Each number is 128 + 32 x the weight over its row's rms, rounded and kept within 0 to 255. Layers, rows and columns count from 0. The size above them is the row's rms in percent of the matrix's.

# layer 5 MLP up, 2048x512, rms 0.0305, rows 1847-1873, columns 128-255
size [102 102 104  96  96  96  86  94 101 122 100  89  96 107 100 111  97 109  96  98 106 109  87 100 106 110  98]
[[125 107  68 146 164 106 115 160 134 172 128 105 142 125 113 138 155 142 124 104  45 116 143  71 115 121 137 156 138 128 167 141 109 148 147 150 132  67  97 167 174 113 114  99  90  79 157 121  94 171 105  63  71 104 102 138 184 116 113 124 152  89 193 187 184  94 158 113 131 100  92 100 170 138 106  71 144 182 113 164 154 115 109 160  69 118 117 158  81 143 112 166 130 137 122  82  74 102 164 111 145 112 138 139 155  69 131 132 127 156 152 183 111 145 127 133 163  90  97 156 150 123 191 119  75 152  88 122]
 [ 87 114 109 171 149  89 185 101 131 163  99 120 124  85 165 115 153  82  82  98  93 154  55 101 132 115 107 106 175  50 179  83 131 154  98 135 173 167 166 131 103 116 116 104 112  87 128 158 137  86 151 122 109 164 173 131 176 176 188 116 108 131 133 196 172 124 107 140 143 192 151 109 128 166 170 131 134  95 148 107 103 129 102 106 118 166 148  90 129 140 202  75 145  92 149  87 124 179 163  73  83 108  98 129 182 152  80 166 106  96 130 141 136 156 112 169 136 122 122 102 114 126 150 140 122 124 132 184]
 [183 164  88 177 126  82 155 172  86  64 147  95 156 134 109  86 122 170 116 107 148 224 146 120  78 117 166 145 148 119 136 117 102 128  71 116  82  61 129 146  95 123 111 103 116 107  83 160 147 137 162 134 126 133 158 176  97 121 198  65  48 199 183 155 180  97  93 149 136 110  87 112 139 126 135 146  50 132 192 129 119 141 118 130 107 151 125 159 134 132 129 128 112 121 139 134 140 135 147 123 147 121 102 134 159 125 112 154 143 140 139 107  96 128 116 113 130  77 143  96 122 124 145 123 152 140 139 112]
 [134 139  74 158 140 153 111  95 108  74 126 147 127 127 151 119 150 126 149 131 114 182 123 154 120 125 110  88  81 114  87  43 102 188  93 121 104  59 108  73 149 110 130 142 116 102 106  85 107 108 123 107 165  93 136 136 157 143 104 214 120 160 196 155 189  87 107 164 184 119 146 140 105 152 232 162 170 199 138 128  86 170 139 144  54 148 112  84  89 124 110 145 128 125 142 135 141 110 120 126 155 142 116 110 105  88 123  60 169 106 110  94 156 162 121 149 116 117 140 102  75 165 103 168 137 195 136 143]
 [111 143 146 141 142 104 133 152 119  81 141 104  93 120 164 114 133  81 122 122 148 160  93 139 146 169  76 167 144  75 189  85 125 121 110 211  75 157  80  72 158 153 140 114 142  96 143 137 117 149  69  52 185 133 132  48 202 115 126 162 135 158 197 129 150 116 177 174 109 121 106 157 158 147 168 122 176 122 110  73 106 103 129 119 164  87 143 122 145 105 145 118 151 133 156 138 103 114  81  91 114 101 124 109 133 111 152 157 102 111  97  89 103 152 166 151 125  93  86 130 143  71 115 149  89  95 162 205]
 [104 137 157 121 129  94  91 141  71  85 128  74 119 101  79 140  88 149 178  95 176 139 135 204  80 129 125 121 106 126 139 112  83 177 162 169  37 140 148  95 138 174 106 132 114  86 175  80 128 110 178 133 111 134  60 182 118 122 118  99 128 110 121  96 137 159 196 145 108 142 148 147 125 122 170 109 129  98 158  80 113 183 129 109 104 137 130 108 149 214 118 116 108 176 137 112 143  98 107 109 115 136  96 153 147  97 157  89 133 127 139 125  62 123 141 139 135 144 158 102 111 116 102  96 161 105 105 116]
 [146 174 101 131 145 135 168 135  89 102 197  79 126 145 118 174 121  83  84 117 126 122 108 149 130 156 113 103 125 133 101 101 155 105 122  85 121 119 158 140 150 123 130 131 144 117 143  88 126 117 133 158 158 129 114  75  97 135 165 147   8 142 132  93 162  95 120 157 120 119 161 144 180  74 160  98 139 113 157 122  77 155 132 132  83 140 169 158  91  89 157 131 160 151 132 149  77 138 172 139 192 171  97 140 116 140 128 150 118  99  23 127 176 130 158  99 110 118  88 126  86  99  96 146 124 103 172 135]
 [102 166 165 126 158  76 118 128 143 153 116 131 146 158  93 112  87  97 120 135 125 180 138 120 157 137 173 131  62 115 132 111 162  57 109  97 140 110  78 162 148 196 140 115 164  67  91  57 129 151 177 155 192 140 130 132  91 133  90 137 146 126 110 125 101 115 162 162 140 114 107 103 129 131 108  36 107  57 170 141 130 144  80 124 175 105  67 121 138 129 112 136 113 101 151 111  96 102 145  91 135 123  98 102 171 146  60  77 109 125  65 156 139 133 143 108 124  94 169 145 140 173 143 117 126  74 113  75]
 [116  73  94 146 151 121 157 145 144 144 185 105 161 151 118 117 162  85 143 142 104 109 135 156  99 115 161 188  44 111 160 138 143 145 129 151 158 158  90 139 127 142  83 117 123 155 173  67 139 100 168 122  85 110 100 121 204 137 143 190 127 124 105  73 144  82 107  79 164 106 196 154 116 120  85 101 155 122  96 146 124 150 125  95 132 152 113 218 176 194 180 110 149 130 110  85  71 154 148 138 131 156 129  70 162 151 123  83  94 144  47 132 116 125 112 124 147 111 117 121  95 161 110 106 127 141 105  76]
 [104 159 104 113 125 104 101 103 104 126 170 178  92 140 140 117 151 115 108 197  92 124 120 116 116 177 137 150 118  79 119 131 111  77 101 105  82 158 147 135 113 160 111  58  84 121 163  86 109 117 149 157 141  74 180 163 127 160 155 106 131 150 199  85  83 166 112 163 105 113 103 143 131  91 164 135 136 162 192 121  90 128  98 104 204 108 105 143  91 138 112  57 157 177 134 105 116 134 114 124  99 114  76  98 130 134 112 127 128 145 162 138 129 102 114  79 120 117 182 153 158 146 112 117  99 171 108 116]
 [ 97 139 129 169 120 133  74 202 104 163 143  90  88  99 124 151 110 161 124 103 142 104 105 108 140 164 153 146 168 130  96 112 158  95 101 162 179  92  96 139 191 182  94  60 101 132 115 165  86 114 142  56 113 132 108  59 119  88 116 167 102 121 171 157 182 110  78 145 152 111 174 140 104 145 123 104 106 165 101 115 129 130 130 164 132 161 132 130  82 137 191 119 117  82 126  85 140  68  82 170 124 124 107  34 148 149 121 164 134 197 151 115 117  89 106 119 143  66 175 111 121 108 124 148 121 148 115  75]
 [167 124 161 122 119 158 111 181 162 102 168 137  73 117 151 156 183  94  76 113 122 162  68 123 140 162 139  49 102 166 132  92 110 116 156 145 145 110 160 143 119 159 159 101 207 113 155 109  65 139 192 102 136  91 130  41 183 125 159 143 146 144 160 156 141 125 138 101  80 100  93 144 121  72 192 124 139 124 141 156 107 108 132 100 142 136 136 117 124 111 216 194 196 138 140 169 167  76 155 133 131 103 105 117 138 124 160 118 175 246 142 178 134 154 145 129 117 107 165 144 131 140 113 149 163 123 123 132]
 [114 127 131 119 135 143 110 182 106 139 180 183 124 107  37 120 168 176 168  85 179  45 126 165 114 154  97  97 110  61 131  97 159  76  97 159 105 153 231 125 106 123 169 119 101 127 105 128 109 100 136 125 129  97  94 104 154 197 149 144 143 127 132 112  94  69 115  79  37 122 126 123 125 129  90 128 163 147  66  89 158 154 115 107 131 124  91 105 117 144 156 152 150 115  75 116 113 131 137 156 130 129 113 146 148 143 126 172 157  79 116 149 115 104 137 147 134 146 170 137 135 185  65 158 190  88  99  78]
 [171 135  87 122  98 160  96  90 149 161 198 158  90  76  81 171 139 134 178  98 115  87 116 124  71 122 159 133 148 130 118 113 130 121  94  95 119 190 131  71 121 147 132 172 124 145 127  68 120 136 133  88 149 160 156 101 120 154 172 173 152 162 120 114 140 194 109 166  79 142 139 160 159  82 142  80 137 121 142 137 104 146  95 169 105 133  34 142  73 169 163 134 135 168 120 138  95 113 191 155 154 134  91 137 108 120  82  93 191  96 107 136 139 120  99 111 180  62 124 159 183 168 154 121 156 130 104  90]
 [128 164  98 118 155 112 105 149  83 133 101 117 130 138 144 176 179 220  86 195 131  95 107 133 177 135 106  81  83  43 127 117 150 117 148 179 195 124 113 135 133  93 116 144 119 114 166 137 143 154 134 105 118  48  86 115 160 122 179 189 147 198 141  76  87 121 173  91  83 209 122  87 188 103 163 148 125 123 133 133 108  89 129  98 112 138 123 124 126 152 113 141 100 123 121 155 108  90 135  85 122 126 113 129 170 134 123 138 120 117 192 174 142  68 161 110  90 112 150 150 159 128 100 141 119 126 132 131]
 [118 123 133 109 152  98 170 128 196 146 114 162 144 119 150 108 113 134 110 135  86 120  67 163 169 119  91 156  94 115 137 108 102 127  57 142 158 128 115 105 193 139 124 142  50 110 180 143 187 156 155 172 121 126 201 183 163 177 101 172 104 130  75 166 145 109 128  84 159 107 151  51  85 140 190 124 141 113 102 135 117 167 150 149  93  82 153  82 124 152 131  78 148 119 144 160 104 120 121  85  72  86 136  80 125 103 157 113  94 158 131 127 115 153  92 107 153  65 167  75 157 136 133 156  94 138  89  70]
 [171 125 101 130 182 121  72  97 139 174 155 113 113 124 131 101 151 149 165 186 134  48 143 103 113 120 171 196 160  75  99 143 143 116 147  63 147 210  98 101 164 146  74  54  67 133 116  74 151 200 182 145 102 130  58 101 134  77  62  83 154 123 140  82 105 125 186  65  98 130 155 102 144 130 147  83 126 112 160 127 116 156 170 175 116 101  92 120  72 180 165 105 153 112 169 171  78  76 184 123 135 112 134 100 136 135 140  58 123 183  70  99  58  50 143  77 121 117  86 186 128  72 156 131  86  68  95  82]
 [122  72 142 148 156 103 149 116 117 115 215  81 127  88 166 125 126 181 119 150 158 160 144 106 109 157 118 114 165  49 133 105  65 102  88 140 136 149 151 153 153 146  77  94 140 143 102 118  37 126 128 111  89  91 116 100 107 148 192 132 108 131 102 148  97 102 148 109 170 105 152  84 139 131 176  75 104 131  90 157 120 104  88 118 105 150 158  82 159 124 116 111 149 143  89 144 117 108 114 206 114 135 117 122 170 162 119 121 154 127 157 190  93 134 151 148 122 121 127 178 158 157 110 169 102 128  69 100]
 [156 127 154 112 136  89 134 132 146  68 121 131 125  82 163 109 113 123  97 170  94 164 130 204 104 183 128 109 115 149 154 142 153  68  98 112  80 114 155 111 104 101  83 117  74 121 111 100 163  66 136 154 116 106 153 166  99 161 102  98  98 119 217 140  59 143 108  62 116 154 112 126 104 153 107 119 141 111 131 168 133 143  57 105 139  90 155 114 116 230 143  79 194 123 126  98 155 127  83 153 151 158 123  56  98 103 116 107 172 132 139 140 139 104 132 134  92 106  94 122 162 123 146 150 212 192  22 173]
 [127 140 120 111 180 123 207 104 167  84 158 175  53 164 135 110 108  78 132 145 153 137 114 159  67 169 127 192  93  89 153 152 175 141  96 104 106 118 126 144 175  96 141 117 140  36 135 144 112 172 109  80  88 140 113  84 118 155 168 177  96 114 132  70 138 116 141 140 127 157 199  96 128  95 160 125 144 148 129 102 117 103 100 166 106 125 119 194  87 167 155 136 145 117  91 152 138  94 191 133 142 162 126 143 147 136 149 160 183 178  73 148  74 172 125 119  86 135 111 101 162  84 173 159 128 109 132  70]
 [182  77 184 131 145 125 164 137 116 182 102 137  96  76 114  99 142 205 117 113 104 133 132 137 163 115 162 109 160 116 154 155 131 161 165  79 142 160  93  83 115 136  72 119  67 131 110  88 127 133 107 136 104 108 140 147 131 183 150 116 131 114 116 139 122 123 113 125 115 122 123 182 149 152 130 120 136 144 110 142 119 154 156  92 134 153 135 207 108 147  79 164 101 174 113 153 114 176 108 132 138 126 142  96 123 149 102 153 117 135 141 144 115  90  68  97 124 161 128 134  91  73  97 132 110 196 122 112]
 [142 105 127 142 102 100 108 166  74  96 168 120 117 134  71 128 132  97 122  79  74 127 157 137  66 116  94 124 101 114 128 148  69 111 113 125 121  92 183 114 132 154 138 182 117 108  95 139 118 162 118  61 119 120 125 132  83 155 105 174 121 134 116  77  93  59 173 124 102 144 119 165 136 126 126  93 190  95 101 143 115 146 108 184 114  82 158 157 144 113 116 136 196 111 157 161 135 107 135 121 118 149  80  96  95 138 115 122 129 168 123 184  96  85 160  90 181 104 200 123 134 135 124 174 142 162  80  62]
 [162 134 106 105 111 134  52 121 157 197 156 191 127 121 150 106 159 142 123 161 116 134 116 156 106 114 185 100 120 126 116 115  94 150 161 149  84 147  99  95 140 129 107 180  79 126 175 135  71 233  86 101  88 114 109 127 113 177 101 164 146 105 133 117  64 114 111 114 131  53 104 146  94 126 141 116 147 108 146 103 136 153 164 122 172 118 104 109 111 139 148 151 176 155 160 168 137 102  79 114 137 135  96  86 141 179  65  87 142 155 106 105 130  88 151 126 161 177 161 200 148 128 167 120 111 113 128  85]
 [ 90 133  76  76 155 165 124 113 140 174 163 116 143 154 178  96 144 143 101 196 123 136 109 217 127 120 142 141 168 135 137 123  77 102 118 154 124  77 166 117 172 133 171 132 163 167 107  95  93 100 176  88 157 148  99 116 128 124 142 147  67 173 125  79 125  57  67 177  98 108 171  97  85 119  91  84 141 122 132 122  95 163  96 182 137 122  93 123 148 123 148 137 158 160 153  67 100 106 132 199 161 123 151 125 164 142 101 158 138 145  68 158 173 133 103 137 161  81 121 125 144 188 212  91 148 133 162 153]
 [181 147 145 146 118  93 152 116 110  86 153  91  65  71 106 121 104 184 123  73 111 145 126 169 125 142 138 113 178  97 151 207  67 124 128 161 165 123 128 117 155 165  89 107 127 148 120  99 139 114 105 107 101 150  75 161  94 148  85  70 168 119 142 123 174 175 142  51 106 102 149 137  71 110  94 120 178 129  95 149 122 131 149 136  72  95  74 178  77 100 177 136 163 141  91 185 120 109 125 164 136 113  29 145  95  80 124 113 193 178 141 143  63 114 137 112 160  52 150 146  79 132 116 109 135  86 101 142]
 [147 120  85 127 162  61 165 115 160 138 150 107 126 144 183 128 113 175  89 141  65 184 116 117 149  53  70 170 126 111 123 187 119  81  91 142 172 179  36  99 115 175 159 120  82 109 142 132 103  73 153 106 105 100  80 163 166 128 118 109  73  73 114 118 167 129  99 139 131 164 216  94 113 162 170  94 106 109 149 143  83  74 125  97 130 112 102  78 209 213 109 126 143 191 100 177  76 110 121 152 136 144 126  71 140 134 167  82 136 114  81 141 133 162 129  98 169 135 108 140  81 170 127 131 166 148 152 170]
 [133 138  87  94 136 142 159 126 162  89 149 149 168 222  95 138 175  98  99 202 166 116 142 116 146 103 145 156  85 112 143 121 203 109  72 135 107 158 180 133  84 122  79 110 102 115 143 162 152 190 131  94  91 134 152 141  73 172 119  76 105  87 139 152 130 109 107  86  85 140 150  60  85 128 170 141 142 157 140 100 112 126 146 115  60  92 103 183 143 136  97 141 129 135 127 100  54 109 170 183 172 131 135 145 109 113 131 117 135 143 188 166 141 149  67  77 138 103 159 125 110 163 129 129 133 128 152 159]]
# layer 5 MLP down (transposed), 2048x512, rms 0.028, rows 1847-1873, columns 128-255
size [104 107 102  94  99  96  82  95 100 111  97  86  93 113 100 108 100 109 100  98 108 112  84 105 105 107  95]
[[137 122 140 144 108 166 130  85 148 152  85 124 137 142 106 102 154 100 134 108 123 145 124  87 131 106 117 145  80 123 129 119 131 145  90 182 112 140 112 122  73 132 172 108 139 149 130 116 153 167 176 109 101  65 125 161 140 141  86  96 133  99 172 137 125 183 106 164 109 118 122 135 158 142 125  34 116  84 109 141  84 100 130 144 137  52 104 135  57 112  99 158 146 122 148 131 165  86 142  67 153 166  56  98  90  98 192 140  73 142 109 184 170 146 170 105 171 133 117 145 175 150 162 143 125 129  70  95]
 [ 83 147 103 171 100 120 187 125 128  95 147 135 155 138 140 119 119 146 171  51 146 153 168 106 116  71  81 133  87 110 146  56 153 135 126  69  79 130  78 108 118 132 139 200 124 179  88 115 153 148 179 151 168 153 169 128 143 204 113 113 147 135  87 141  80 128 156 115 164 133 132 136 137  91  65 122 111 101 160 131 123 109 154 101 149 175 114 177  86  63 125 127 144 133 176 148 129 181 166  88 186 165  46  23 156 132 122 185 119  68  95 121 201 142 128 143  96 144 137 157 104 194 153 108 152 143 123 128]
 [ 64 127 125 141  92 174 109 133 107 141 150 130  93 161 128 134 101 122  97 154  97 111 144 134 166 126 133  89 184 105 110 143 112  80 146 135 108 193 118 127 115 100  93 168 166 167 140 147 113  99  87 138 119 132  68 166 141  89 138 147 150 142 121  67 136  83 146  93 110 150 124 146  92 127 115 175 140  88 144 114 125 123 129 121  99 205 158 175 136  54 143 108 198  92 125 118 151 148  95 138 147 125 126 176 181 142 132 156 147  82  70 107 199 164  73  94 167 157  94 140 104 160 111 146 141 198 113 150]
 [117  74 163 121 112  68  87  28 117 174 131 147 114 103 115 112 139 166 112  97 126 123  81 119 133 122 137  78 128 103 122 177 120  86  94 157 131 200 168 154  96 126 141 163 126  66 188 119 185 192 159  77  99 127  75 158 155  83 137 134 148 134  79 115 136 155 168  78 108 100  93 133 104 177 121 120 170 122 135 152 154 116 122 131 151  96 176 135 138 105 165  95  92  99 112 153  80 123  95 124 144  38 241  99 105 109 170 158 117 139 146 160 176 180 157 100 118 150 133 143 169 108 203 114 153 178  68 103]
 [119 117 133 105 119 107 149  94 151  97  83  64 128 121 151 118 158 158 163 151 128 153 159  52  58  95  79  85 141 137 143 148 134 157  97 201 102 113 143 137 162 162 146 148 122 162  48 147 142 114 145 191  87 163 157 173  91 157 101 102 128 176 153 103 140 112 148 149 119 145  92 120 138 155 162 107 144 112 123  98 186  94 144  56  64  91 133 160 137 137  46 164 107 183 153 110 151 163 144 121 142 161 161 164 147  80 127 150 203 112 110  90 168 165 117 117  94 107 138  96 122 111 135  78 106  88 148  94]
 [132 125 116 102 130 128 114 122 175 133  93 132 123 179  92  97 206 150  98 184 184 119 132 104  79 128 150 180 103 115 125 132 124  85 138 131 118  96 117 157  99 108 194 132 134 147 123 130 181 113  67 120  73 123 105 180 104 121  96 157 125 124  82 119 148  98 163 133  74 133 106  97 176 130 130 114 125 163 187  99 235 145  65 147 101  88 146 115  60 126 123  88 136 135 178 174  86  45  66 154 109 187 193 130 106 168 127  90 139 126 149 156  99 191 150  53 103 129 177 207 140  87 132 181 128 160 119 141]
 [ 91  80 162 143 120 116 112 129 157 152  71 182 134 163 144 121 130 129 157 107 164 135 146 131  92 117 105 113 158 125 145  91 102 149 144 111  91 151  66 114 128 130 101 110 140 109 146 179 111 172 135  82 102 140 133 156  87 149  82 167 223 124  96 114 100 164 121  82 173 134 106  92 103 175 101 111 145 128 153 177 239 109 124  80 130 116 121  80 142 141  96 114  91 132 162  75 146 144 124 140 116 165 148 153 102 130  95 100 125 128 214 120  89 133  55 139 162 128 146 155 171 103 215 123 111 148  97 108]
 [ 80  64 118 137 145  53 134 141 186 126 133 147 133 120 169 129 128 132 103 119 152  70 132 105 106  87 123 151  99 141 112 120 180 126 168 133 126  85 133 167 122 113 127 178 129 109 128 198 151 114 132 156  90 159 130 199 134 114 157 131 113 117  72 121 144 162  80 178 120 125 146 139 114 152 132 128 150 181 137 155 246 163 142 174 173 119  78 128 131 133  86 166 131 200 116 131 139  99 128 142 169 227 156 102 153 140  99  89 116 141 119 120 100 139 154 122  95 153 147 145  65 112  90 146  65 120 152 115]
 [138 133 109 118 140 100 153 169 104 126 103 117 114 160  85  94 153  91 132 139  93 165  88 151 108 200 143 116 149  83  81 165  91  98  85  75  84  66 129 105  58 116 181 129 185 145  97 156  82 100  92 152 122 154 128 151 148 184  95 139 118 111 179 173  81 112 177 145 107 126 152  61 127 128  90 142 136 111  85 137 106  96 122 134 123  81 173 200 132 153 126 186 144 156 106  54 153 112 123  87 167 115 115 138 111 114 142 174 121 193 148 105 164 142 150 151 153  65 143 153 170 197 154 157 107  90 147 155]
 [138 135 113  27 207 121 148 104  83 137 156 124  66 104 154 137 156  80 156 158 112 124 116  95 114 109 159 102  83 123 121  87  65 131  73 109  66 100 119 105 121 170 110 117 143 115 147 107 105 129 150 106 114 136 124 129 137 103 125 139  95  83 132  90 105 147 120 195 133  91  49 114 151 159 149 135 105 121 148 127  83 135 138 156 115 115 140 170  84 162 117 101 100 115 172 107 194 113 101 142  90 124 135 124 109 115 146 167  77 144 138 142 150 194 143 153 140  77 146 114 204 184 124 129  71 133 129 120]
 [151  93 173 112 148  94 133 109 162 136 138  69 142  86  55 178  40 100 102 100 104 146 102 118 137 194 107 165  99 155  93  38 118 121 167 110 118 158 106 124 149 137 177  83 115  91 107 151 161 150 140 126 172 140 117 124 156 110 121 151 155  75 120 173 106 175  78 131 119  80 179  96  94 107 135 134  76  91 117 156  93 101 140 160  94 150  99 171 138 159 134  68 109 159 121 214 126 189 150  74 129  99 149 144  79 126 147 158 112 141  91 149 108 119  66 107  87 128 148 107 142 156 152 162 121  73  88 146]
 [ 74 114 129 119 105 153 143 112 129 116 107 126 130 105  99 102 124 157 145 146 142 101 158 102 142 110 144 168 234  87  87 101 156  59  97 122 119 118  99 127 137  85 140 140 180 124 139 129 101  85 138 148 177 154 155 141 162 105  82 141 118  68 117 145  64 129 133 106 101 167 116 104 142 103  38 178 147  73 117 125 134 182 105 168 131 116 131 168 154 170 110  38 160 135 166  95 105 190 131 154 163 108  94 120 136  74 136  92 105  99 130 102 149 136 176 148 161 123 139 107 149 173  94  77  94 129  44 136]
 [100 115 105 145 111 141 112  79  94 134 123 130 160 137 219  91 153 135 201 143 118 134 155  77 160 108  93 176 170 173  93 148 103 136 169 130 120 136  82  98 134 147 120 117 180 141 102 118 162  62 136  71 150 106 136 148 131 107 114 129 118  84 183  57  99 231 110  88 183 143 127 149 131 104 136 140 100  92 102 152 168 179 127 151 201 111  60  98 152 114 152 133  98 144  85 105 150 172 116  77 102 114 148 177 106  51 146 107 110 105 146 141 161 110 151 139  95 101 122 128 231 113 127  69  96 145  97 121]
 [ 84 144 144 110 116 158  51 129 119 205 154 117 170 188 155  85 195 130 124 120 120  91 168 139 110 156 132 161 190 161 103 150 104 151 186  39 191 134 101 153 101 137 150 120 152 106 170 175 117 127 125 128  90 114 167 124 157 139 151 151  99 137 125 121  86 108 152 118  96 119 136 161 146  90 139 157 131 136 111 134  78 154 162 192 104  78  73 140 163 151  97 100 115 123 132  76 127 122  97 123 122  71  96 113 123 111  97 122 106 172 126  82 124 149 204 120 125 167 127 154 171  94 133 131  97  88 173 165]
 [139 155 147 134 143 123  96 155  96  87 130 162  76 120 122 151 128 145 166 101 152 133  59 145 144  88 134  81  92 104  93  82 191 165 138 133 108 159  85  59 120 108 171 142 115 144 144 128 105 155 134 140  83 134  96 134  88  89  73 103  87  83 133 162 182 112 105 120 162 113  85 164 133 111  86 118 147  99  37 154  51 128 135 152 107  99 157 134 171 101  96 105 118 185 105  90 120 117 107 117  87 200 117  93  61 210  73 151 143 161  78 191 170 111  91 135  89 127 116 160 129 121 130 124 192 138 152 144]
 [144 149 115 110 164  88 142 127 157 155 133 120  97 114 110  93 143 114 160 119 152 115 149 121  77  90 152 116 116 101 145 170  94 149  84 136 103 128 159 178  87 106 126 188 124 124 139 169 125 116 113 138 136 123 115  39 160 122 155 135 109 169  53  65 138 126 115  91 129 137 143 217  95  44 117 119 192 143 249 159 164 120 134  99 195 154 154 125 166 120  89  75 156 113 124 152 112 125 111 139 120  71 143 114  85 158 110 177 102 107 101 142  75 159 127 153 150 169  87  87 126 166  90 130  99 182 151 159]
 [152 183  97 111  77 100  86 108 142 108 124 173 167 151  79 101 160 102 138 119 111 137 144 161  85 100 104 174  99 148 123 103 109 121 125 106 166  85 139 101  79  92 143  79 134 142 116 146 103  90 101 196 158  97 123 130 132 152  82 122 119 136 119 170 145 120 146 136 123 117 134 106 108  90 104 144  82 236 202 118  66 117  72  92 139 124  99 149  82 142 127  96 132 102 116 163 113 121 135 135 176 116 107 134 142 115 166  81 114  90 102 103 157 120 133 132 112 140 127  85  77 106 109 110 122  91  92 156]
 [125  95 185 112 103 112 150 126 112 103 117 151 132 188 161  74 120 182 108 125 139 132 167 144 108 127  43 113 156 112 170 172 120 155 120 103  89 129 107 126 186  92  78 137 147 149  86 172 137 133 163 136 107 194 157 136 119 110  45 183 178 117 106 121 104 113 189 155 135 104 128 113  91 141 191 114 151 128  68 125 149 117 129 145  75 100 158 150 201  73  97  80 112 154 137 164 122 123  86 113 157  83 170  79 150 149  61 115 134 173  86 108 124 159 116 112 118 149  43 104 148 182 121 160 128 107 176 135]
 [127 116 108 144 128 122 138 137 158 117 169 106 177 184 110 114  91 121  69 175  80 113 140 143 130 110 138 101 149 108 171 167 107 117 146 118 131  99  85 110 133 108  51 107 116  94 151 110  87  99 228 104  85 130 126 199 152 127 106 141 121  91 123 153 144 130 134 177 163 128 160 124 111 117 157  84  95 122 112 144  57 119 125 118 117 109  99 148  76 168 159 229 113 130 139 160 159 137 124  55 141  91 121 101 126 115 148 165 105 210 172 186 124 151 129 147 103 118 101 127 117  96  87 152 177 132 101 105]
 [174 119 113 150 150 151 126 125 139 136 166 159 102  75  97 141 144 140 159  95 163 132 107  58 150 172 133 161 142  71 104 141 199 156 121 147 116 139 102 131 156 127 208 138 207 112  96 108 118 114 102 172 142 159 133 141 131 155 130 133 113 145 132 121 117 146 118  67  94 189  95 151 181 108 122 147 100 127 141 102 184 104 127  86 178 150 170 123 158  75 127 160 185  91 154 175 185 136 161 110  94 212 197 116 137  94 102 152 163  99  99 100  33 165 128 145 118  85 107 139  82 136 164 125 138  99 173 100]
 [173  77 139 125 138 127 116 116  84 123 136  41 175 147  85 138  86 178  98 160 102  92  69 102 139 150 104  91 110 145 135 118 152 105  73 117  93 112  87 111 114  65 150  69 147 156 105  84 108 146 101  95 154 148 126 142 102 122 116  93 101 162 167 158 152 120 124 179 165 132  99  58 176 155 149 147 162 103 143 130 102 144  78 115 104 138 139 154 133 134 167 129 134 125 149  70 116 111 148 144  96 239  61  81  55 126 100 121 123  91 147 130 123 161 156  69 128 112  82 104  92 131  89 158 154 147 117 121]
 [101 145 124 128  96 123 144 148 140 108  96 164 110 112 117  85 145 141  97 122  79 131 165  93 187 107 122 171 164  72 138 118 126  80 157 207 106  62 175 103  95 149  48 157 128 105 178  90  68  77  51  70 103 146 109 108 112  63  59 157 104 114 117  79  99 113 115 174 104 154 112 114  80 129 175 131 164 111 125 165 163 173 116  86  45 150 131  84  78  87  85  43 131 137 129 118  61  75 104 136 117 124 158 138  76 119 138 136 103 135 106 107  62 141 160  98 161 117 117  99 112 127  97 167  85 133 158 168]
 [145 127 157 165 138 127 215 140 148 106 142 102 129 111 128 185 123 118 145 149 147 136  81 136 114 178  72 134 138 140 150 142 175 111 130 115 155 127 117 184 133  81 132 115 154 140  95 115 131  70 177 122 109 107 157 199 147  91 135 150 106 141  70 114 139 110 151 129 153 148 130 112 148 170  55 142 127  98 155 162 117 152 124 154  97  82  87 134 123 109 135 155 128 125 120 120 183 107 146 119 171 132 148  83 128 139 158 150 124 166 172  82 131 136  64 156  73  78 141 131 106 154  90 158  99 128 133 155]
 [ 97 133 170 123  90 117 132 145 148 123 157 118 147 125  94 114 120 125 137 102 130 138 111 189  99 128 139 100 159 123 153 165 109 182 103 156 163 107  91 149 107 100  93 118  94 136  76 163 147 143 130 110  81  85 185 122 215 122  82  82 116 146 195 148 118 171  64  90 113  99 110 102 100 160 111 175 133 142 150  92 153 149  89  64 133 134 188 117 102 157 153 156  72  88 138 123 204  94 131 100 119 164 128 190 145  79 161 131 216 132 141 109 119 132 122 135 101 164  77  74 137 114 111 133 136 181  86 150]
 [ 88 114  95  57 151 146 173 132 135 103 113 165 185 142  70 173 161 145 117  88 116 154 110 112 190  48 141 119 117 149 161  65 125 145 177 182  78 142 147 103  79 133  95 160 153 122 139 124 172  80 146 140 112 112 174  76  75 127 177 193 144 117  92  92 166 123 152 136 146 106 132 142 112 117 172  99  93  69 145  79 120 117 127  52 110 118 114  84 122  93 155 160 107 108 167 148 167 170 118  73 162 161  58 200 104 156 141 116  78 102 100  80 140 182 151 148 128 161 109 103 141 185 135 146  73 180 128 131]
 [ 73 119 119  89 144 136 119 143 110 118 145  93 140 124 142  64 129 133 147 134 133 146 182 216 130 121 119 147 110 144 171 150 154  71  98 145  85 154 107 116  59 210 144 123 129 201 134 127 124 140  74 133 109 108 128 150 128 126 156  67 146 146 131 117 132 160 143 157 129 119 101 118 161  78 123 137 166 136 128 120  73 132 164 166 168  78  94 139 109  97 144 176 135 129  66  94 100 153  53  98 129 122 143 138 117 115 151 205 177  86 107 134 131 114 123  82 169 149  87 194 110 146  74 162 152 124 103 156]
 [114 152  90 124 100  90 175  99 167 168 164  96  78 142 129 103 102 117 128 152 169 124 141 108 122 108 116 124 136 111 128 151  91 103  75 125 143 122  95 147 137  88  78 106 110 142 170 122 152 115 152 137 125 145 126 104 122  76  83 155 131  50 114 135 110 134  74 136 112 100 115 116 106 151  53 127  80  89 105  87  67 206 185 139 162 110 181 153 152  61 149 122 130 174 101 158 153 150 135 183  73 107 151 174 117 113 123 148  97 113 136  99  83 162 131 107  82 179 126 125 101  90 130 123 136  92 158 130]]